{"n_head": 4, "norm": "rmsnorm", "norm_place": "pre", "init": "uniform", "lr": 0.00233, "lr_mult_up": 1.1, "batch_tokens": 65536}
Each number is 128 + 32 x the weight over its row's rms, rounded and kept within 0 to 255. Layers, rows and columns count from 0. Numbers have three digits each. The size before them is the row's rms in percent of the matrix's.

# layer 10 MLP down (transposed), 640x192, rms 0.0702, rows 92-157, columns 144-191
108:120026151164048155118186133149138149187123154096099150117198112163182084200114124130163176124118097107123157147121131073054202154097132090128157
095:124114117092123077060119089177161149166143124115086137154167127121132122181147128082143152119093124142185140133127151157113142148163138103169124
105:059104112114091141091167179119157110141160110117117130086076162101102111133090162127137129214137138181165110123150108074062160113153132108121093
087:103131089162138182129167127084166112156184076096151166145122069188096168144107119124114120119073090109126099129114081098095181138127107107101099
079:187128111086130106142141160158078124072093160164109138133112154107101142154133124110172112122088131163118057115122156114132098149115179099133098
115:111109164107094083121122112091149138172133126145086135146116082081173106138171173114146149140120098148099106179147113147120165101127133135135165
105:137096198113115120146129160157167080113116182216186099102134092081126118058157109117106136175167148109136150117151168114167186113095114109133131
089:102162095126161148143096106102081119108186121115091166164069135113079091141119149120102111092136154108128105195216138129143130110118135099147132
099:163089090051084196137115157148148067154095091122118196087145127144153148152163158099098122053133163165065161086139118158150120164140140080163145
103:149162151172109173146148119114060104130162095135112162148124091140090191116146119184135105122149092085195109139151135176067145141170136089122049
106:125059145171171114145124111145159132086143133100150178070140104106088131121178133114070095159120184145144104147111134131131189160176159090080198
111:089185073095108115150182134161168169174139084142042150156161129142085105153124144129090167150126188167143122111139164109129094091138157067149120
105:124097148093094148148111131150141112122118090071163094104121119169177130125127155115132096073154108107125145190090087098160120090139113133167165
100:091127144128134113179094118133149119079102145143167106141168120123082118144133120122124122131105105081102094167136135126111128129110127104160141
098:137178133159125116128192093167121176139077136098165112215127182156146043185142131144129143136188114101134076112185097127136151096115163132119126
108:126122139166123070146154060148156101113131154137089143107150144095147103133173144110148095074123186142121150170073134108119090103138072152160140
099:142158135154129144146126122084073166145106135133174088147095176119152103118165132157169098110139164105129156105146155115130121121126135102134125
110:102146117102147145144186113047129171130139118084123175133204190144112121131100126180111123146124085149141111103152104094135190116193130102126145
104:141106127150137126114124163142172057141133097153170112090172155171120142172139177164187140135115147098126128200121108118108070150177106158083102
097:109114125114138095082194127100178126105097171131120093087145135111119085198113124114127076134148141153187154157139101108135159166067135098158112
107:131139113139161121183176153117146163092109141142177086218126105113132136128187134111164140200189121140119115154113074137098173132115106162109089
104:124139126132110162134112099146113170140113136040112134188142127132057091061121173131169147120136174103094147093078132142033118138131117145071087
102:147124149107108171196138145119126157058124152111159149159160141139204150204111088109093186116121134085156122172072134136123235111102150194128123
098:098123137074148135129102114138140133110137103084107139099084092140092111147103110105097098123130076191172099080109134102157085083098150086093171
077:126148165154132132121114111113176094146124143120142163141143127103144091130164133148168089089082123149155086170151109135139146133115167158118160
093:167102126064165112128134094093060167139105137132097060079057108112098106113132110132127118133159110116121162107143127121142144107074128122092141
107:089102182130109131072160134175218123171169100106176056080124152116131125106077116107091150162114143090118127124085133105167120096166112090110111
093:131156122135136131153116142114164098118107181075061151109117090129130109175113192131150079102134138136115144068112122110119151046136089153137188
103:155137168119131103142139134099149095101146149127133073123159077163127113137186117101071157081116155183174119170116136117110146184150076140129057
109:138128189104172115168118065159126107117115161180120140099090115119134164142102134082107153124107113136147077128147086157139065119140082187128140
092:083128109156074166123137147133148102121115179098134125117142145124091178111163107102136132138141089117135176117055151100096128169123096086062104
098:051152170163146088128117108130141122105183098152095085161136076131141096200155143095098148149178138093171135101161096135117074113136067131104168
108:165143157142129125150119094133114177208095137145116133146171089168189161153120183127105134119126161100159149128108137177171173185102163139159141
093:132131129108086157165115161114124168095117156152131130060125077126095102131143112094145166123118154105181069084113096157104163131156184126139140
100:180155120125134117077130135108154168112129153113122070116117084127149105100126140110171141136111145130132154071093139072143124109149155087155142
095:140161106199110134134129110161136166108089125090061112163114089148149069145087101136114150123154132080105142047121087103126123067175102133149123
111:118084125141130175087128190123175141132097145115186074110147138083216189102112127088006103180142173120132165090128173154157147170160091157099122
089:125168147118092147095101118101126103102140074043076156104113096125106120080112168090113097133117147159093162133111086150162133171091139165116157
089:107121127095154086110136084142110151154147139102132136122116113105154130137138144100116129126138192129139156122056134157153178125140135162118112
098:134155150083135093131098070106142123085146196178118081142096115160131119114129120101111161117160145156169117148162122061122148181163079119159127
112:058136118136126173141149129140129138125128120141149109163148110102119122103134099118119106139114125137115124127148141044153114144134134132074112
110:116111084160072090133182132165128118155136100188079119119118153103146115120132160099115145105163085106134155126172149148150149153064157222171127
110:128066180107103123099113083076123130096146160177135151105154111075153129169100139134123083072089112170131153125159166122155112146092133101187070
092:140120124139060084148102068108139067181126146109063137124101184059106128144145115083136152117071126079160123108125115104133083184085040114153111
103:095122117124105092041105108135129071144102104171067129140158101102141105175145153156052155136132148087091107091107085120145096125165109135172079
095:052136153112088134108147173183144103117199085132156123157152209082136109142136129172184140108102151115103071143128127123185176157105148147119161
096:112091120136167156128062183088209165095154125168169091133128174068141134125082103130132194170115167122161138164130112117048146160129118160141172
095:158140128152131103151087169122170091151090120085088145136067131108136106177123165115135135135177115168103083144142062158155137108170126141114093
093:111098118118162117169134146062184116077183133097121160141081133136091134095080121106120098176122147123094109181131098090134074118182114119170114
106:120124157085127100106115141108083129149105144105029055170073116097119095117187133147147131096163101133161107162124170123140166118124175139171140
102:127161117102170112151194145114139137158136141083173123071084127158131150063124105112160064173119139141117124168195153140094172122117171052121145
104:094131119114051126169117090103108135133130156132162117115109146129113134164096124158130150135103203130160150093091163110125085111189171088142065
110:131188128196150152154112210161089139122120185129128129170181155099126153123171148160108200107160130110156115139115154106132098120135097167121133
094:123134178138145085106089132090124122126137162122120116099145103075148124166122057133063147133086144100149134156193111102052157136173122156202160
100:113098122120114092106085102115090085111101133143109164164131139168087122095148186208091141119152110111124092064158101110130119104255103135171131
093:163157124142175112125194128083145161074156146107090172075143083124113127096114140158146180145107136162143153096103136128111158113143156106178131
106:126120155117195161162086096212088096091191057091173140127156155120173115134113136110137120103121105114143109124131099120097108124206163105167175
107:133148121193153179166097138100140129102137133146045150098135150096109084156104114111148098086159149104119111157144115143114096109125175132128057
090:119160107140168157158088170135121085090074072193086115155158122117132169136099150124133148125170131108107172091139129128111158074184095122147158
098:113149154090126148161162128106178062132055148140143072145110127063161106095079071046114152091101133151159097166139128143061133205081071174121114
103:113118156092105127146130143124127066095125128113150092072139099161087142147133183156152118165158147078114152144190107117071131131177152042141122
081:135166189096109155101192136130157174104143128110160085158179106131150152109153179144153137154100172146151102164103147175138100150152146128140137
102:147163146156160101139143067120107132178118131119100103046131104144107145136147134120132118116045107107136101157116118145123108101044165119123096
103:069105109124036205136123066113153068155140134110174164150152108096103111030173124154172056117150078188092131116123121172165111126111083123134078
106:148092117143080122109149136113092127165128118127130086137188189088132141127109153070109138096128130159116086061149173137143149150103132124135134
093:130128135069145196145174146200098092111153133116087122176084135127141089070125144174171128137148122152116113115132170104114183132114100128064148
# layer 10 MLP up, 640x192, rms 0.0787, rows 93-158, columns 144-191
102:120108153143142065086219146105094119147101160132157116107058122112109089100137159149138168110180161133095143156139092126130096099109153107148087
095:116152169127155138160138147114121133112112138129042075155145170140098155128128166044189128117088117131150086121180128175164127159054079124139137
096:136147189128126068134116122108085151145092124110191078070135143129143122071190153038149165132172106051121104087144152133104137092148146092157159
092:188140156117169089122180076083107158144156115087161109074163072136126122134131081185127156151182082133127103133167145105148082104118126085108114
111:096092095157155120084111112122109110135143196122112152183131120141108123111152124152119087103169083150122098150081116106149101124123113136162072
109:144098176085160084104155049078093118139119035130138088168121131110137080110129127115144135088117125123121041145131107175121096121155069081097149
098:071076142062159172071122100101089131112093139136141113143057109152129157151157127162169108091139143113143131173150093134092063164150134122158086
100:112145149170124136097174107167109097160118087167149132061138119165111136126146103089149091106076135118140106129106115096131139081131122107101170
095:095076103175084159134118143148127047147101148131163111144144095184127103104111132120133082172080120143163103163149139091145065133066107110139129
104:102137171170122140120158103120073112147144147124143148151107153103122097139121076120109107079106158165130156129164179112108155146116120061191075
108:157171160159073095129149079200085095171110111157061163116118136137130130139082148145113105125091123101145069081138076100149126080122167082098105
097:169075146164169117137184097156103121143074170087130129158145163143142157132094084094188127169133136178125118150173104187095077101147085107169150
104:154120196089120132135089127151136143176102172136152099144059131112164116124139118084161099123117106146094117132143142165131160091068086091144088
095:136057152178099116142118073107169151241083145114152183088186173141122152223089126062102088087168163170143152149099157140156088174112109107121159
107:125194177153124127137118073145121144165127118120153119116124154087160165117162179090153127120128113220182105091168149139127172095140056119094082
103:110182181122109121170145126140126161165094137082174119156140123142169108152114095070172111094166175145087145119098099148101123124150107128152190
104:174177145124055127097126069105123127117137090086143125116129110119131101092079145098077125147109129113164109154137091072136163115154127112075092
103:096075100133146109104175125136094125120193133101096159094069043121162086207154088103097093141178092145158102170072113091130101059121124144183165
092:123046120093149124126079104182133155093180141155158117136075127087140163132160124158092146095074123103096121122058188170135161107126033093104175
106:114126184135134191124063137123094116194088138122123179069075129114103178134113104108149064131127139102134091172140163150176102153156138109071145
097:144148196168117137152128132097133059175111074149127102147135096178127122138086039142075124127164141137168065150122119122138100169100144164114098
105:110056195157115164162136124144126132124104105113163110149118075188103064107127130122155060091094064143103120121152117135100118105117110095120117
096:162134122115122175179143089089146126143152086138133109129152206165106116129134136124149066138106118161196079125143121117098133094126104141126144
090:120133137145159094177073141154114158166147208146153069135137106136138151139095142149148114174138069086166120161103101079143095080120121137136147
097:134076160112094097124160058114182193145129121166122126114027165159135109038058073114093090108073121167078104105135192161176152110129134064165102
105:130094092121073112158126115137156199118110133093149112143080131149163168132129069096133120143113131088080141160119137089202123076091109144145074
096:119114147163186107115116075162102081135182110146176075144139161170127134163123137111125097116120102194146102187109047128103121111098131092114148
105:112138164137190149072134141148094150223105133130186206140123193192128107102116159116151038158154113117109097077074130154119147082098083132093156
104:079086141149139159174129132108095122090148161050099141135104131113124179155108124117100123122126150136119100209114131125162127148088123088099100
093:148103151119145123142175105186151088156142101122148083132090124078128127169130076118089168088101127146159154134118146126144131092121110114176133
107:184153144114132089096188117126082130115161059078141123104095125103090145165116144178125061110098179113134090150108145111121160088083124115158126
099:108122129171118136108151060140095084117120080127131155133102114138180138141103099119112111121142146165159161128059144091133092105086113149117089
097:126138150145136109134107089123110080093147150074142162099141126160134119112116134175095098106148120082127118142185098165133116109125040085089107
099:135126130091077162108159125145092163154180155128096143154074162191155083129091094135173123126138115146111114136160164085196135097120140089133069
097:215163134111099127117202135135141160117109099109121132101075123087113127113137127148111098167094132175096089104120156109125134155123124112121150
103:131140104115072114099151060155122077157170076136095130134073123110131080141136120075125130138156117090147114097141103182174121105128080133158143
095:107136162133169102138183135079103176141121129148132103159157172123172040133111107156095120181086093065098096111092150056115053103133127116147078
101:180158153158048154219164138085068204151114148109105126154132138147080139140125166150155072121089145172067110088130091119173211123071139137123159
101:106108170106169097095171133138135087159114114065124119034115138186165121181076116180131105153104133078137122150181153090166145106112092148116049
104:163137194158193132044146112113093091117148131093146147158111135151125106114133104089111140151119118150107049137179077107156089100103108106080130
105:179082174132168127088107140089078116083164134097160184150093109101096165102074126142073106194139082091139084147109101167178102070073122070136128
100:129122120169137105103088121120086182154150145116079164132119069143119137127136127087157158154119088170103098093094073082106145102112099090090137
096:164156143084094142172099130136131109121119155170179109163177172077112078128120114066190114079124129165131112172171111078101148141113135115086084
110:164157162162148151060160125050133081165160136126119127154075104109152078103131063118133053148069081091155101125112096133146130102113100073153079
094:159103097250126150143160121115106110212155162136157071132101154091108092118086147101111157140106109101165095109157127169128082127092129069126091
098:117159096115070139191156114153123157160101137155112134143127160186098118158097124065154086051110104139149137115099180163129138153057108118128085
096:134076209139056070138164115107118134147108103171158144135157104151132067064162105173084125108068086110129116127071165175141170161095139135179076
101:138121151122102199078130076112117122144101142138149163106120238134074139123200119103137132127162128091111085124115097156139140134088096101137119
101:152145183080115117136120120116095105228156185162130178076073093091171133184087125135086128186105073196122123129135125128148138136142120143097098
092:113085125146115116106113134119115104119121126131145134163165086120159092183159203164184137148084134088179115119081077128140059127109122148103096
100:189172167122169126135169151221147124147159081149125181093074146126169142152176084064161126154125124159166112133196113100149118053081098093132085
109:109089155097139117135160094119100148118126112102145179107048024123172081155144171145155189116155079073173090096095105108134078103126064135168202
097:132132175185165141088184032120130124158162198126127120156141102099173102173100100145099122148136095117113077145137072175140155127138053085085078
101:122039127106152103104147142077149072145118160130169134113116131085132102132188150191144037148148181102183085180131110078146090059085079174102135
101:060125148132152106137147141132056090153141164125171129178060125112140111130174127140170080134117143137139126150136116132130083164099132066177120
103:075132145178180089162054128124090182121122156138131127160162155118143119187100154075105129172123158130145100177163079134114159099100088097189121
106:102119173127090140133107096151123139120137130082162149166151142146165112180100114083135146145146138132070098165159113101163103064153030124189164
097:092174120067136150153107122206133144157156100056105089080071109126163105130155140137097090160142134170094133143115147154129129053109081136104109
099:143128124121124196127078102188144147154181141132180103171128119137147116067101088127170086145180169119127074150143176062144199129072127099118126
099:131110130126155144119159113174204134176133114118138140162112137123141173162093075114184131119072127115187120157141112125152061128101112098102142
097:121134137138131047103084153150053127135087097086106110105149140160129110156152142193113137124133107060104101134075131105148138119168120142110124
100:102143075233072123088217091163097083132128101099121180131112058137181074175079101131122159154146113131143124121103141115118108137131097140185139
102:148154187168190079110151111129115151096152113115138121166069121096137140187085127095136122100141171076181083160103100087078129093138169140134159
106:122111083189191131123118150086067116140165144062107088142131103079149098131097104134124085189141134130107075157106134099128147144116100083117105
094:126129123147118059114139054132096136114128106117177148159111090170100132201114159075131071128133149129137090128143161127105097095072092095135122
093:096124112124174124140167087157163164167167113076084145155110153149079156157133143145089168116081145093182107147198178127139111121157158153222150